{"n_layer": 13, "d_model": 448, "n_head": 7, "n_kv_head": 7, "head_dim": 64, "d_mlp": 1792, "vocab_size": 8192, "activation": "tanh_gelu", "norm": "layernorm", "norm_place": "pre", "norm_eps": 1e-06, "positions": "learned", "qk_norm": false, "attn_scale": 0.125, "bias": "all", "tie_embeddings": true, "parallel_block": false, "init": "normal", "init_std_qkv": 0.0288, "init_std_o": 0.0357, "init_std_up": 0.0411, "init_std_down": 0.0411, "optimizer": "soap_variant", "lr": 0.00622, "weight_decay": 0.0, "lr_head": 0.00451, "grad_clip": 0.5, "warmup_steps": 200, "schedule": "wsd", "decay_fraction": 1.0, "decay_shape": "linear", "final_lr_fraction": 0.1, "batch_tokens": [32768, 65536, 98304], "seq_len": 1024, "doc_mask": false, "train_tokens": 279800000, "steps": 4415, "dataset": "wikipedia_en"}
Each number is 128 + 32 x the weight over the matrix's rms, rounded and kept within 0 to 255. Layers, rows and columns count from 0. Numbers have three digits each.

# layer 9 attention output (transposed), 448x448, rms 0.0357, rows 192-223, columns 224-447
108105138129114166130118100178121151119149106133112118135103129119085129128127122145113117147124126113124144130140134122127136110069108110144126075153167127133152102150172164141168141129130075122113128097130119153153145149135091123146132130118145150084161103140133133114139154129100116115130097087127127078122124126158120137113106151133158098118119136142096128175112132146116127119123127137126122122139113149210138132095119115100136141148105152150192114087122106082143196112103095126138129052122116134123122132124159138128120132138130129127172149133188142159116127132114105127126082167095138134113126120115169108118102129084125145135152107094114107117100138148124145141147
164123101145128138182128103141102153151089113113153140107139118153132142117219143140174091122112110135119084124082145124144076111107087112155113116086137118156172116139137134073134145120131113117103117132119124130104140118111133109133142161148151087158091128115170131106093148153155066161098119142171085171137138111168129118136149191132092163104149089107129100108139161096111113195114156169133127146165134090117098112128130165139080149166156139122120159118128124109088102091094132141097115155121107171128144134139186144104142089126109117132151109133151135135132104079112099090171164132161148164126137130144116160102126133120132123122137156159168059163148100136181143162167
119100152111166164152121109148112105115093120141115143078112125130133148070126135103123124093113107146120100119180111068107136146124194120121088177123136160109064134136094083118089120130110151135211131142111145093063106148119143140106112104111181154116094134145136110152153144151131134123151126101095113096076162152105106081099115104146140029122141123114151137137138134118162139110103060103105151133075142068100158132159086117112141095089138146128102113145134127119124159145096145100112157146122104128099141150123136135098130130153131135100101064114122171160111180124123174127149132156141121115133163189090137111120144089165146164151143153131085170149158159090165088111113
146156145136104075123127138124132139166106125090096096095144157082163142162168096135149115100112134131134170143121092187127091108102138107097094112097160169083154151137141108139117132149136119105106103094140156096099142116130119159114122128123107065129122138096164122162139141115075125140131164138158100127120111161127126125177104161163151118098125092095151103189145139119132106090127165115095108124113106166139117149137084095159133124135102097115147088126098118112078144087155151147105146151117169126100113105106131133093150125134103175145159125108142113145104173176160173146150100147115129087117109139141167139131111146121160126138138117133104116162155142111129137146119
121131091121084146114116129110106142084118149103140133138148088100133122126109092112086150136118164112181159131186151117141099097092137135128134131126073124142134161123163126103123144083146126136057129139110131143144083156155126134109141154113190063086143098111085125109122159137126143136173120136157132123161114157187140140141149145101146134155098096143097134120125182121115085121169111091166157154102125137099117101121121105116142120123130181091126096091127134081143144138105123134146139095135111165147132104141106085170134184134130152099108191077118145120157113145098130146128128152077129096131117081147146172140107127151125115127088099157104141134098108119125145106114
117144142078130126130101195143138149101161157121110095143146170116121142163131129117086111122089094156160155116122104115145110167160115150121121120098141110097157102113098123190132126076116153113133119090126134098146156123107116135171129155110115092105136114126101110116145089130114113095101133135150117145126086144109084156146094136112103130115117104146144119118109144155121143075152130135176129118141128131098124159115123126097107126144108088118155090081140154144119147146113130146108121152139123093126123089126157133091134110170104125085073151134149112101140139135148112137104108140145064117114164133138141123139111107145168119147082109125149170132145122117111082114085
129150114112118100188107098111117149154139148090108105135129137134128142123110151132110129146123124108060089141117141116118106132120138111120103132097103150191155136109101144184132128166166150139162166136102131148130106141095112087091097141116136108128114131092105107145123138117100116142142121145100159134134130157096109136148170126127136183155164131110144115160130128157099130113093155165176195192131121142155140088126155150126132144148169131124089110171144154110149107107155119150157128111132131105173101095100110137159078147134148118098121079117147131106141125120117166129133169129123217096124121161130170131116123140157099135131082120110128125135091099126128159120135
115131111123162123127105128173145117077149095075138140151103172073148147121159083086125128114112162122097145087126075100092139153096167145194129154118108133137103127054101134147084127137130107121129158171133141139143117145084065095149141118168106140113120171074134117087135117148164143145084083133174104128104114147113099116165078135122122128114134118105110100133105137152165164141122110105124124183111099097138075127120116139080136129132146124089127150118117100171115130092102131110142092153140119129185099108162139118133143107143155131150108144127140101154157162111128000125147141135158093103078122115101126116118135137135120095140106092094135173127151098095148096129156
138152145149119126111150126156125133085154160106145115138117101138130135087126158126105146102141118130104116144124145139117112130151128146108132144146111144124088134126141120124095140149147128144164162140115118164117173161128098074136157115091149110143105100112131146117160129107095118143163121192120131116126135086159139131123168136111165159135137129118114146132128126132146117110140101147104148117099175134131154114122125107138109076098137134104159122073081095113106133146138116111144165121094155156116157108119134144160135165133101124144135103108095144186170137119132133160131092120123080171130114115167154167157140134129136103128115135082155198130129113149163159147137
119135106071144156113090127184169111132101093096188109122129109115134113122110108104180150116100141060152102107143147170123096115113153093174107164102129143101140120141088144136178114112137111164113127143138151049152115151147135120138092170085125141180157121148101099103158160091099129128121139115117126093107084114145126125157112093112116205129112127082153150143124152113096127133104156111155101136115114179109170093126108125101081129134141122097121089142104156164124118149134153122118095113128151144122118144125137076086100153144136169154115110126096106159122147121166124168165156149160105107139144141109084125080081147100140094136158159105131070150105162090120107116150
133126136109113103120134132143127126126143110118160111144112166108128162133109164138163176112090141101135158142113123168160120138151150130133156121131162121143113080125122110170116160127167046137127118183166112155135092120137137128173154110165135123128121113139110191127145148178098124134131157125143115111125146123154149113134156148117102162104124113154134157127148121080115178121088126126123137165168147078085118102150110075114167138066174096132183099113128134153141112113157112145113117123134137124137064126129137114133166122068111133170165082108115139122186128111128142174156122110135163115145131101129073132116145062126162172137086075134106097109187103121069109112110
130166131103102131134131130148119139091117138156144106145118145080133117138148105156190122101118114125162106105094104120088116158103131103105119180151147168104140141113141145109132152125137103114084120138083138127116145117157114150133130110121092133110115145136152098107084124124138173142095073101152080124121143136162106143132123150134122120123160108183105100139123153152113163180136151079105072101123128144100129113163072117144131140110118138092116161165138145126141079112103158135105085140104123135142149143117130156114119131121142151161084114117137133160127130096119140111154102126093140145153119163158139065147105110117126088084127094164147158151113170123108114142166
128107119118086144128121137165095112168137095096118185147100165135132123132159141114128155151167145086119162138117130106090132132093097085146127090101108124108170125137130117151134124103081147137135114110097097135109125087144102161091158144129136053168134122104128129107104103126126143137134123177130114121118139105133149067087117146093174157127137140115141154128124116112126114148121145159181149126122137085129134124147123131149097120111196170089099113130122146082145135126159090123136140162111130129116168151125102122138155147125104096144143140087133087119126168136178140151173121102127144086083174110132132142135111130120137144099104142129112168149096102120085153136122
106155120157117076150163162170070124091128122119122145115127146133152122146121142147111136097075165116132177165107160099110110122104136126099143147087098129097118119147051192134112143167117162093166141139125116106101166107137147163130085106095141105096144110113149068148095136155141126172100142096147120105127131091101154109160138151138152087101129157126126072166138124117141117148127141086088126180127119122091084097133096139171111118120085103091113111156108144113117150122143101142118114155135138156127116136146151114099194209111099123105148162152125176085102150145152114149128124129121091126130173114141160120131128106140123143087149165103071167104178076143129157100142
148161133131197078159129129126170132086124145104169129116145144075111141152152128159130137127135142148099148142126119122163181156166115167121132149159100116139132143097077097153112104124105104087138070121104148120131122112107123125138091085159097099140120125140103113136134091136144080137121143111121127148123146110144142148170204155097134097104153106123097160135133156147164126147145125115132093172143120145131117112132107150164156147108144105100139118124045127136115116124070107138139121110129121178117141078099074079171139103121151112152161156164076126150084079081098133150118111174117122136125092164091110085127147153088097112091107099160067156113171124122090119119104
165127131142105125194113176145084124135120114154126121116144085196149121106126151110079124153122139096138144132085102115149102114122131150180195135132143087120160147108152114147100128106117116126088121140116138118107141152110120104121100104168091139129106142144167112162106085090130091106157136134150097130105134168147165121128133170139081075140098131127151139102138076085102140116121164183113086092115110096089135147084122188125141133176177140115117122143135118123175108096097156141113136122096133143108084151119151127125121080147130148152128106154109119121120138175110116128089132168128110155158125090112139097074130143067148121126103089089115098163115130118155138121120
125127072098117155139105111116157120110102102129164107107087139120133131087182148153119128120112098108182145102153099082120146102116146125101125109130139114150164190099088111107134082119102128133156156088100150163149110128129122105138156110158158150143134127134119119137115131082145116146163145125099121141170118078128138143116115120152102158098146119094090128150161083134160159139163138160133129080128089103069157168113136072133131166125135045139157111133079123151101100110088190120149182095145122151122158123150183110122098087113131101063153100126110159129141101145129120163134140120143104126129120130147110114109131117082069135080106132170151128122106119141099135152110
157116125170120160155089130149134098071124150094100073150128095145150142139128107123158139106096084073052137165158135138110135185081100067179103131152150101149145123119126175136122105156147151155121169129104166109125142096152102153125114128149122123068091116154136121123184100139116140054076156124113114174115098136092164095152140131130139136167153126088129124094156084145130158151087168119161084103133112085091152179125155081105105152154122116118197151111146120149161116095134151129103120107112137138146153136113117132103121078149133145114140090123154113132086122159124137118141184125101157145104152108104134109156132176150068150139085130128145100123064159149135106136180
138127148085168139117150148164088122119142075141118116134095135132140140146139145133093133144166106142104114117115147144131087111106110120123104069117139119114194110083185158134128127102120089118126118165115155139136125113067078168119121132154138133092134164120098105130157111067120141082114138125104148122081103125107143127097124099150093063147105188130162119134132099125108123152123122148191118131156108083112162153110140161112113096122142147109149139108100150095121128122125128135122145094153151148101114168111095168102074155143136131169097083098091141133125129097127098094145159125113155113141163120139092126136104116133125056164145100148149087117143119165128084121124
150133119103132135189099123188158133154141126158138051060161125090190175151077080133101117185099114127146111141122142136116123089157126104158150127096104135088149110079061140108135129158138157128109137153141145145135124148120084107102109147122138122149134089133111135103173146097146132106115189161093182098131119093132111128096147159137159091115115125143116117133096100162137096096090106069143141156092120132097095149065109135153058118109115145133156102114152155145114129064131139149100120107112177082161129130094111146080116171127131170077173107147116128136149144148134129112117122134119123135080140109125135128145098143115116138097170079095143136147128103111140120143099
128110130079095113193138093133149098104123100145119134179138118115150138097153165104160117097123169123104140091132145160120121099150136140146132133147144147129138090164132146119110135124104157097125119124121146139131151163160133153114139180105127161101175110162109099166104104137140133143141168095099133115098175110153159145180113179167122103133122129130173151143129112092116135136135110167130172124138186129130124107148118101158143133111112102139145145116093126144145129111120099113151085135139149126110121133150105163125126087115121091124156129122074098118094096188141109072106123099142114092160177110137145141127152118103116121125120140139164116128118086127137145110103
134149172166158109106142057157165130119152126137108168201110135121180122095109127125155106148104162128136132089101089125120142122124186113151112146142163088083109129137106126123152111105156134120122141127137194111102141130122107153109097109155108161168122116090078127103152136103104106140167151093112158103156096134139156091084119145146108090115120146085105147111172141139133092183163139153107135125136122120124106128116139119083126143137145165105093115128092123140117123111104145108174137115143098131119180094137112136154090193176110114148104072090074156098142055163117164128113131104110145161081139142138120074158126145105101112134112092137159158097105083121159160121150
106106083149151163200138135128162080118139149125145130122128099183112119104168147121140110148141137080104103097124147115141079131143133114105097107109138135122125143118109186167144121165118143136131129131113171147095137145102094168112135137142127130148106147139152120132165131124138094128105099110106136158116144120155138106115071130102172114112084108174077173125116140127136140106098110131108103151142115126114095139138129085113131166112076143116125120117152133096140139154139118163127087096131078120188172115143117080170121127109177130145107134156160124102157104100113115125129106128120118118132122129089171147124089161106145101137100143059101129115138134135079131147101
077115156134124117121176158089107124122108141116089097129146120130176106163111138111126114106143191124112184126101150125117150138134081112124117125138126147125169128130131119102164108112111113086124144113135141106138136142127115162114126121151175127156129144117155104116113168077120156117057156123137130173152141144146137155093093161148117075088138143123137113151161120156104050096114151125107077169175123071118159124158127159108088134123131124153080121137147136116080181107098114184116180162132120128177114155150119162099128079149116120116161139126162096080148151104128140081073135156137126086109114141129123149145094231127125124097077155130157049144133106097127126092173
125124161154121137136116127105115160147151153157156113120088147160136124130187110126132080103099149081131153114146146150114174159143153113126125157136098095114103129136131115139089121131097158151104154111111114105124122120077143136131148101135124132121144115167089126043165101182102156087113119159157109115150157126137122146152123102107141183160112133150153135175149136129181141134077116099163144101111124137113175148130102158131124130183120129150102120144138096084120094169117087133136123157128117163167128179133155166085160192135157139134164110157106117182096152136182133174083145122179077098118140120111159130127115099156108155116179143089100163111155145099154135085147
119147144150104098186171144141067142101114143118128146139115113111170130163136134102147127131110166125102149120147112162130204159171152100143127127118099161048086121148138131142126136120132092093087070096166145114138159056106152127128114132116089132132088150131127129127150120148067103118115095094114125131146107148114151119127147117134090153136124159153128178109134125112116134128135120113130128168143165137116155138127185115135107090178152150143091134102100155085123157114134112122172103149142150124124167124086165117172153135166157140121136085111130089144146121154117173166135173061127126138070135121115103156108107137194148126124109134109160181107125163123123162111139
104114063145107102111171109087126108160185155188142161149072128118099174110153114158085168133131105146165085104170155104154141152144179099101144118133133119107117140128166154182142135102161177120128080150092150147178158145096130151147168114102129144119127165177101135115073117084118115100197115102111092130082149128144094051087088138093082158125115173162145140148113123171122151155111152099112130210142109167104164166135162119135107107144111130130137087157115176138151067135099116163151145174152112144175186158163164147151139129084156112106138136085129120135098123111166123095092152118104154127180124130128137149115160140127161139141087116156111165149111093132145168142187
084168144152147121128126155116108117103162173143144157124091141122146139110118131112118184161109176106093117141130199156190116076105102116134104126135122128146086109134083141125113128121098113143100121110144121116116123155065115104153120098115073133148126133157095176112059114130115088158163128123150139100143142154120114103160133136139168166127111108154134134135137127128097112140063082108145153124128115142107135141171140144138132140143091115138126091089054079194140108134113130157143100121137097118134154136149136087136110164167088152102152124127124132136139164107088132117139139176108089149136072124103067099125112111111132172151131124105132106143129116145115129096088
121103187168130076131090141099092134146076110157103100128104176147125149163104167142101126163134141097169130118147089097055146124164055106062114144174119122119116099134088103148106101111114139136129153131117062172119138101133130164098124132119132162180139114184107115145148193105041148165110112123180105104153105113112135151141143141167151200168170136110124142152156140153121112160088123129139145138118119102117137077122161115082134125162124141125180142136100158096128087111087170097126113115135116167121087119163104128164156156105131121103151113153147121112142140142128108089127105123160113105068149162083117151114119127174105134089145150101145150171138114110116114154092
138105134140114149133137135150160146100115114182091145153111135145092136151165169120118144100142114092136110158141097143124180185142133132143146134112138118119132156151156141139142125143094159148133136131136117151163116155105166150136144137137126137131134123141132117097153107070101144127130130127138112099132123098128093087157138146121144117149085100104179171129142121189110169113128119166128143092131186145099160110136142147101107125124135164129159133143125133090073107139088084122120116107165084089086133130143111105139120170142163130109164170130039140175133100092147105115132122132165129152114102174136111155118149115119163118103124133105106138122138131137126158156131
114118132125131129098125153108123101127139127133134128128151116148139074181112146129127144133134123095125122145085130156138123131139151098118093128159110164055092101173112131097172148148127123116087147111100108136129140069099114058158122095131131159155117098100126077142149128098166135077107136109145126190131125129111124126138119122130131169106092093172106128112147103154091118075137115122113098140160128107133130111147140115167118101126136107135121116119136102108123155080177127092175176107147165108182149136142163134129100184144105124135141172144095073146136183101126134149125109133079076129147151116128131117123076150132120114113122136108159128098151166168161123139161
143138139094094151104101125092150147167116151111169082134150128121188075133127175110162102084150116120116096146088100119129138091103100143106117114195135148191142135140075124110160190132121139148100124097162068108088188121150192124119144103155148115110128134126164077133108150087122125135135169192162131145142146179143164111091125107119156149155112121131101140146120120108116066123122168079101148117159161126146098117144152124110121128128096096127103148114126117108125144142141103117127075156161128109091114146113158178138100147121118169127126158165150091131164143124107096111134150116168089115096134144103146108150092136128090098142116108164121102134112102174153184161166
# layer 9 attention value, 448x448, rms 0.0288, rows 193-223, columns 224-447
114140134146145129131127129084135080135164122142136098137120108133083122133126169137136179112092160137110146161160109110104145157135148149161147128117133115142142098115096166111112105096157149123154150131141160178169111065142111142134141134113086147103139140114140130123136181081120137147129178160139125130117110109147137103137092128170135122097120121156156172174147090120119116109151147117125098127123165170107175152104110152142147129149114139151098099137139123106125117125123081144146088113151126149149129117174124136155144135096189212126131125112157147144130127121138157163137121128132146133126115155107188143123150124116100140102099159173120133070105133110111100116122
152141093131088117121153186149134160102140135097143146151153133105152120089113114126144112216174097111137122102093155121164103111136121115124144170109091133123125144123162117166148102135130102153070128099124132129154117125133133074108065108139135109153155138122110152166095126138160161132125125147145122091168118125127156138177129159078143093098124098174120139079157134095099144174089132177102129091103138111155131124096169107125107106108084119131163127125106090116117184128163122100131149095178162120117087135106134147156131138129115140143176153105101089179116103133120104070132140139167103163129148111158117140146135139134129130110106107136114123097158128137093095137137
118132123137137117090175103115126107169122122132127121136126118153139102153122171090101147167141150191122123109124148122140128157151142107176117174088110147139130122125157142135115132023125129115170184093134111139141136094137144135140133125169144180157188116120105150097132133176117132084126114120119119175137132061144140122092138122128146150132144124157121109082106141130183124125138079138118096153169128128171121114141119129102121139133110114136101095132118127133109127132112121099137106087138107113102177162166116095085120127072144147123098125117121114120123111068132096102068125108088142145098120067093079113136130107172105135083132142122105104114132153152098142120127
119127122106146086203142165130154151184107123121121112133157123182142124119084165134136141171143068116126064110131149116094132120089061124172106101147144097121114118110093168144110145164106133105158121157141118125125106095128126117144129117100125129121167112124158111146138107166141087132142063123163144123088108086135125130124140123151090134121150148103144120126136143072108145127138100139113106164188109077149136134130164135150156139133142123145138188123141131146154134095156132146116134174110129120102088129116127145064180109163112091154141130142123106114089141094152099143090136125125114123136141138087156111144113075131118114129150134160169094136165132139113116107109
112121114145147120110131086092117112129100104137154096136143133109118154140118097103119123116158152100113145143151117159122120130112147142134126134117111157122127153115148152110135157121118121123135128158158098158114179147119152115083121119136140155122158109124109141124095116175147143078156141167131120163077127113094102139116122107167137158157125129119127142150117106165100166144132130129122137135106109132125128174129118109167132167158109140169106110152081095093175104116140120137135122079104096166113128154126146121132098131134119155137146141125105085124117137106131133131106141137108140084120100119112077097113098135107127135125155088113077122108137117136158216156134
163115116188120180129141137158123148120101129145143114088111108126150108116115138129148122133108117168150137139131153141096125155144113129162108106122179111069100120104120163127115120115139114137127127177145139101112133147147137131204143154099158100118127107120152057102132126162145135176098176105163104088064148134099099141106132158138120134115130087141153114116143109105126100135160089121125101146091123141135158154119122153126101144109116119128111158122150127140126112141125099142123133170071092108121148126134104134146181118132121107116114162151124142142116150139133093124125108104155111128154144104157157116129134101142108094118128143157119214083150152146166107119117
075127156155158173121128120087063125144145126140101120104111192155105131161132108108118116111160126131095124142097109145134143115125088174094105133130156126134107134133157120153164141130162140111109074116144105128060109137127152126093096137160106102119157125166123094128124153147104116102082178146144118164144099110125140153141131152121130081131111164102154165139090117117128159170149151129116153124170137114072150136155130125131094113099141123217118122118136156063137156121143145160150099128120108126117108103127128146185150145153106158124133132162159172099124089090144143134119153103056126144171139146152135115074129115111091178097143146144118191181134138178167125128107
167120083120108146116147156124128138146108113152134091122150104131082101124166126093139135132095174133154128120127147129147131101134141091132097107146069125134119114122117165154106131156084131122140153116133121106117126116095113183132132093136110095088158104154150121157155120147113130133102148108120118148167130142106094144129117132129098120119079147122117076146115108124131125148116156164146091108143136140129134179137154121127123153145114146146139127109154166140156105145126132157064139168150139120107120121135141140130136120155149128166107096106112088095126138133134146132143126158196164120160130135134105099084128087127106140162134107135099111193143182127126124146130
194139127150104135087119110114123092114158115152076109135163122144144164125190119117071123112108123120114143102156102093139133152124155132117165115121139121114140141152126129086131088145101125095131139124132133148111178101123118106097102167135128106121064161082135148128126097157178134131146080096103184148104116142097132118122153100108165166114101121090135069166081067163108093139190141131100132131139127113149145172086136144128146126116149103119106120101142108129120120116090134128117158112126076100102192099158121172128150152093116113093143134123132096085124137136136172118099087077148150126124106120154131132142166115124130109122112138119132137117167160141128175128102
102144137119189150136173129144104140096152151123108133131163142106076128113165114102118104106132105123153055163137099130167122163150154175151114105120118178119152152122187099138121130128092160089172165121102101096086122126161102108119137131102143173125143088103131142145109133108138166151111117142119127138128132118197117111152093120109141110149122099108131105110137123165138180143117130100176122156101114128106116071086148121139122144121115126121115164116126148126074146165102130122146130129139147085126140156154123122153167154175138162110148098156150085090099106121158128137102131095107109109100158148115132175136104146140113111085136174145157150190149155107145158119141
092125136099163114114162109125149086121150133108097140090091077147093115140139109148148131193134108090080081106113120161129117133112079128140152119097126143159086125120158121134109106109117105155139157123134137153103169130148107095101106174148093126167150166111119129104134145102104115148144134125125134146124175104123161090109121132151121075163118170150100159089118119121106129071127162177144140128130109168157170149098152122122116095170154149104166101132098124160135174107124115144151099122160147092148103127121088104124133108131152131087146114140162089114142089107158153165151150173121097134139111119118139136115142151127084133151100154155102134147128092087090136104124
129127121140110116122119141113149114097128124169118106120149105123149137114069136161113093135087090137114160207113099131148097133172135167158153121119109118140113110150114139155127140106091159155154120157106135128195091141168113125131117125144120159112136132125120145142124113125165127134137119112109107125113105157120112183143109108118104129081131146172136107133130151106134129155102107120108144145080146127152119130156168116149133121069114152132133132133101100126134132129081160150096122094130136143163122116143154149137095150106095135130137124159117099135119151129112158157112066135132108137162063136112120118096100109142141096122152105125139121085179083147116150145111
107143115143171171128105131131154130090150157156151099088114147064147162121111160118146092199154125105106122131151143069117113147144173117101121192126130153109150125147143100137091107104130092126157109104137108108128106117167127115131120124158120137165108135158103170161124129101105142130195161153164095185119155129170148128139139126149127127110090122132132169112089156066124054139121132146142115118097111114158155181175145105112132106148110149106099160094124116148111172099100120137136136111128144100147112124126106107101083142111145154110138146101101092174105124091156163120117113131123125133113072070091112122101163143134197061146096088123087085122112124149103139160146
103097168102124171142141132122122122125090141124117130146180107133119109113117154134114081130144115135145098115152130116114102155086097156138125071119162090076153131162169119121162140150154137105135142071113058114077137150169116157140157176079146114108166086114135120136131153102123120106149137150124156097189136131120127128161090099163163151184159095133143152099107150136111156129149142108135123107130125110124156162102155071130147132146133125129094151091143162154103114128163144149140149132146162118133099165142152128114141168154152174135127112089131167124158137135169118125132149115101132089126150103157112137189102114134140119108102156124122116114129131133138113117132
115165132153134120088120118073152124119153140127123130161151127106110124113124087129147132086126109158129103137165087142122131115120154179118119139131124141165124114119169131097146109180148121134194104145133087148148099148124134142127133135117182095134163112104070129126144124148126155097057145125099116151135105110151165085147157151154134097136171126120128139132130109118148160127123128143137163129121148125118137090156180129089126148150094133126122113148194166135093101177138134158129131169132090143137138159106085118152123143091158174127121139163154125126188145104125109128143136115101106122107167160127111137119120144132145140163116121116138143131102135146144091181104
107090162097130114106136112124114095126145148142057138132163123151112150151138067109140128102108146157075127091122143162112127107164144146131115162094151132120131090136150138126151147150136139139151119150156095118142112176137138136134150116068127140131148144142141156165123122136081148136105099147154083148122079134087077162137175184109105136154146096116143102101130132140144150133117116100122100107122110103127141140085148126150109102126071139140106142167141080090131128160113134083151116112118111146125153137135151155141173097103140169149138119102134151120106166128126160061124126105127114129099109161097134172162116134165127167114156100146178113165096154129154173124120
122171135154102169130104147094142154153153097154162181116110176135144102097160114142127104144129105131138167203116142129105141086146163159144156151088158124090121100108091104133141126132142122131119126165123081161151171182107182114146127124187159134126096118144120134119138089122135125109064133122138139107085150145139103119096144164131137117077129173121139173155119164135118158087134114147106155119086133124119138129119141163148128144144103115183087093189154134109152087124144104125081141146136098150146132140115078135105151170093090074122139078106130075125143133121122114117134074094113128149165112135106102137129157086115138127113146096120107138106142151110137157114085
154112114141104132107124101115174144127131136105090122106115129119114116096106151088150172112146134131108138140130131166150119120111150147176158155154144178155162163153123132092124106154090074194119173100143089166115141160138149137107154137132149140104162124121122156119091096132185130146107117108099166135116078118139130119115146176127169104135156089137122101133108067135170171107157178107115103120149143156128110127141088125146136130126128134169125097131152157166140141111113127142125107112174080130141154106126128089113099103117137165123118146142119129088157114093125134135150132108128122126129107095131107086129120143159129133101130120101117167141138113099152134117118
101136158196151101112132170091101047119127180113102161146135153146107138140138119174119108125110089180125147119186144111087116110054112077117075089130139142116136113208113131116153142160116115144151159135143146102169096102122137120123122109145183135100192119138159134125127128148121118143105085096184095103130143125160152139134160146071098117123172068136161139139145048177126119192162081091147135118092131120139111166144089113122113137090165097165118157113117115126118126121135146129097074151109100138115135119157090108162196136137127130206120131107125115156148154104134139076133144097130140087126113128118150133109107120157116184134173154100151094132104141139144163104192
120149119145141122115102140111139175122141138132148153137138136102112128142121136145152132134116139113139118120126113109134120148108094137111124118138122167098176154139158134091124136126149103129108161086116112178118122130135109123147118119121137115135097118089150153133164142139145106129155151164130131153152113159096119114106113107144136131139099121073125119145108188146135108148100133164141107137119104128130114114130085155117148164116123135112094115130118110151086060143156082181134157133138151158127145142087125063125109167138141120126109074103166178168136144118106098147141160159133121124105131098114128105153142147143147123128102150117112150089163133148152098102142
141109143119106143169118144091075097086134118138110140075128121147101121113123134119081105100095137152140098122114144142154126091138129133122124121178115116122135132159091144163150127171124099182165095122097112102132141119049135098123179166101128109130147058140141123129145132069116158126066145107135108141144089114136128133160120193105181153124120108100105126123154116154095123118118156125172151122079144103150136115136067129134112107081117137159108142133140133148109160134164170116137098165098118105167086132113163115120182123142145129146099145130159116128121136122131101093149086110143120111138182145129113123073118121087132158119148173104126134176111156148104124108113
192143185137116122118147137130157120131091100126102142116110139144151110144106100119094108118087092120120162132147173115093121089087105146145164126179147159109118133171160087125106125132124130157125138153139113065119097148118175105169105094133117105098145150125139133158146141134122124122119145151153122094154146124107120117153187100120137141090101135151128095137122145120131147137165120090176127126129111168128144158129106147126107102108135111116128106076126126118139140150138147082104142184107083158084105121127146135109166116121107101068167107131092141112121189177118148124136123131155123140112087125141112152140129121144089141112142137130113120068129125116158098132130
138137124119120142131127105154141096128127126095136076135091144097126175139154144129130127133144135128181148163116128158094113092090148151104158125156175124149172113116125142136145125105155129100143150100157150148142097153123147123138137107165112127128101110100072156150107117124115116153150109124162105125129117111142127106118154098169185151117100127094155111172129135113175130110113133117102130085142105134163116123126145124090143115139118118094140127145096145097154141143159152099158080123090096104067128120131121127113135127130114093124164162132109135161141086082168126186160151084096112144145128100099110098111192084137162134114113117116118161078145137131090113130068
179105095100098159070082119143118158116114119151140103124115139137122137138088109127134135147149125117132165131134145098140128131134120124125133140136160123144108161141117175132127158080168119091107141124126135157161125103176090138123106112125095136131089101129114155146161112070146163161140156124125114139117144113121122136130138111142136132089089134101151162112062137104062071077121119107097178108150149148168136135133138099106086121130163106130125135161119089120119137133143129164076111147122166097064136110114117097137104149096147106087112154108136113106128156108109180081098115116117121120171108120131114080148134117123131114133092109133098108123124149131132138167153
091100142124119160126130140113159102128132084105151141174124126140088104119085157107118110135148148096148078149128171110119054117124086122128154147137136129178132128165149134142144151112119146161126163103122128107119177137161083160134152152175117099104095059127125131106104059110150115112138180128146128074121155139116101092117154140129163125127107137134132096145133156095123123074124126125148133080106144160133128087147111081148131159078143107149140148117173129146133116159130130156076136126125113129131107143106115166107116158124113101162090157157150126118158126110148137175124110142123146124188092134139117132178110111088164109147104132101069114104131099128141125169125
171133145071110207120133157124126201057135138109128152116144111144091099135122137128194123123150076094140162123099110127111102131102068170120143115138152148132094130162070145095156117168121122144148122125014114101093113194168115098155114129165090127151090106133111064137154106138169136146111104134118116108199110095109102153198125129098133127153145142088135113106112095117156145117134123140174165083163172149127105115078126141120144120135135120117151181159146140128120141089100092075140108122079139114132080105132166166122090090151129157172110128129137142109154157150101088163195124173121125121140101130125115154166139140138157140116103099091128103116159135126141116136102
125118136169109142173121069137152135103101113146137144132133129150115083167096142157107111102147092169151125152145099125098126156160117087145133121131131104145116170121112117116136157165174118109166137132117163128115090126136117146141148133105077146082098121116079077161156102149166152124098130116113135135145115136159099138131152134095125163102141132079133109102115175145125105097118179105141098133138108085121112115116126110112131156172100165155103167103146130144137161106113140095111131133123128144121074138123127146106148118152122143141131084117120086106144096136126144138114137104161134076120164103201137137140127145138138093123128132140116127112094155111151104110148
118098091089152163100119099103140084072192176156153134134118131101102133147157110112148127098144169150177118099084160140130050133115141159116134117117092093154127160124143108129127165090169135101120131141122152100143144144174086095154130155143120117133110116130195107134083149122127144160182111104148122154154131112115143138108114116092132121085086116146102144130111152161132134093139147103116152139153151135175177130119118146144070186133102107100110099172089120085150117144138090146126100124118162073139128124119103162150123103147121109095133102141166140148123176135110139167134167109102141127129104154155132098132137123109100112153096134110133115126081184158054108123173
151147123117089146112117130131110117106161126090112112144115133077144132125082141105129142165119152107115124106084125145159114083160141123083098142134122138133139117118064113131126164139106111118082141138116118148106169165152123127110117145108123136136088120124108106107136137160149114163135139139130145132119123176151166138123121086133138141146141146124120083097093138113118147140153131152135138147148117124125096139188107091199125112090172083112110119093118114135136154150169091120133165107142185138119142129199137107153114126154156112122129134124155086123122092154083169133155149140122124151143130134133099113115117128157119191143142141146153112102148119113082099154122
131115141161133095147113122149090090129124082128109102107092115122167156122142117077120159094127116122119140128141137111127123105114079060135079109121167149150116124144116100149093141140122114166181126115133160110094183139129112104110128189205118095124088100151124157104122125107116131159141133120123108099133168132142132118088106155122162141090154161121123125139077167116138119156128158142164142129138105141127145130134164121105134108112115110140133125104153119086125098138090147131114101115109096132119133181124116137125136146120124127092144113135135127109117098132136174132126139126142150143139096160117147081091135105100152088061147138097106090137071118152102167119136
146149111145151092142117142092122070123141121183135104120110119158119163134156088139121141186078165123138151147177145135111107119153116123147151120113143053115094119143140144101120195114095170106158123165122161143173101154169131070118105164136108098112142153085124136111155122164135087165144071113150117125100168123123084137090156186136129149070139149126110069175146159170126109132095129125103085155147121119149120114151139110089078178123072125128157113147121130111163135114139124141151161146096095151104145110098114091113104144131124111101123111150108129188082118112107178116114105137099095123099058166114167154102155116140113103139156124118151173061115138152098078127133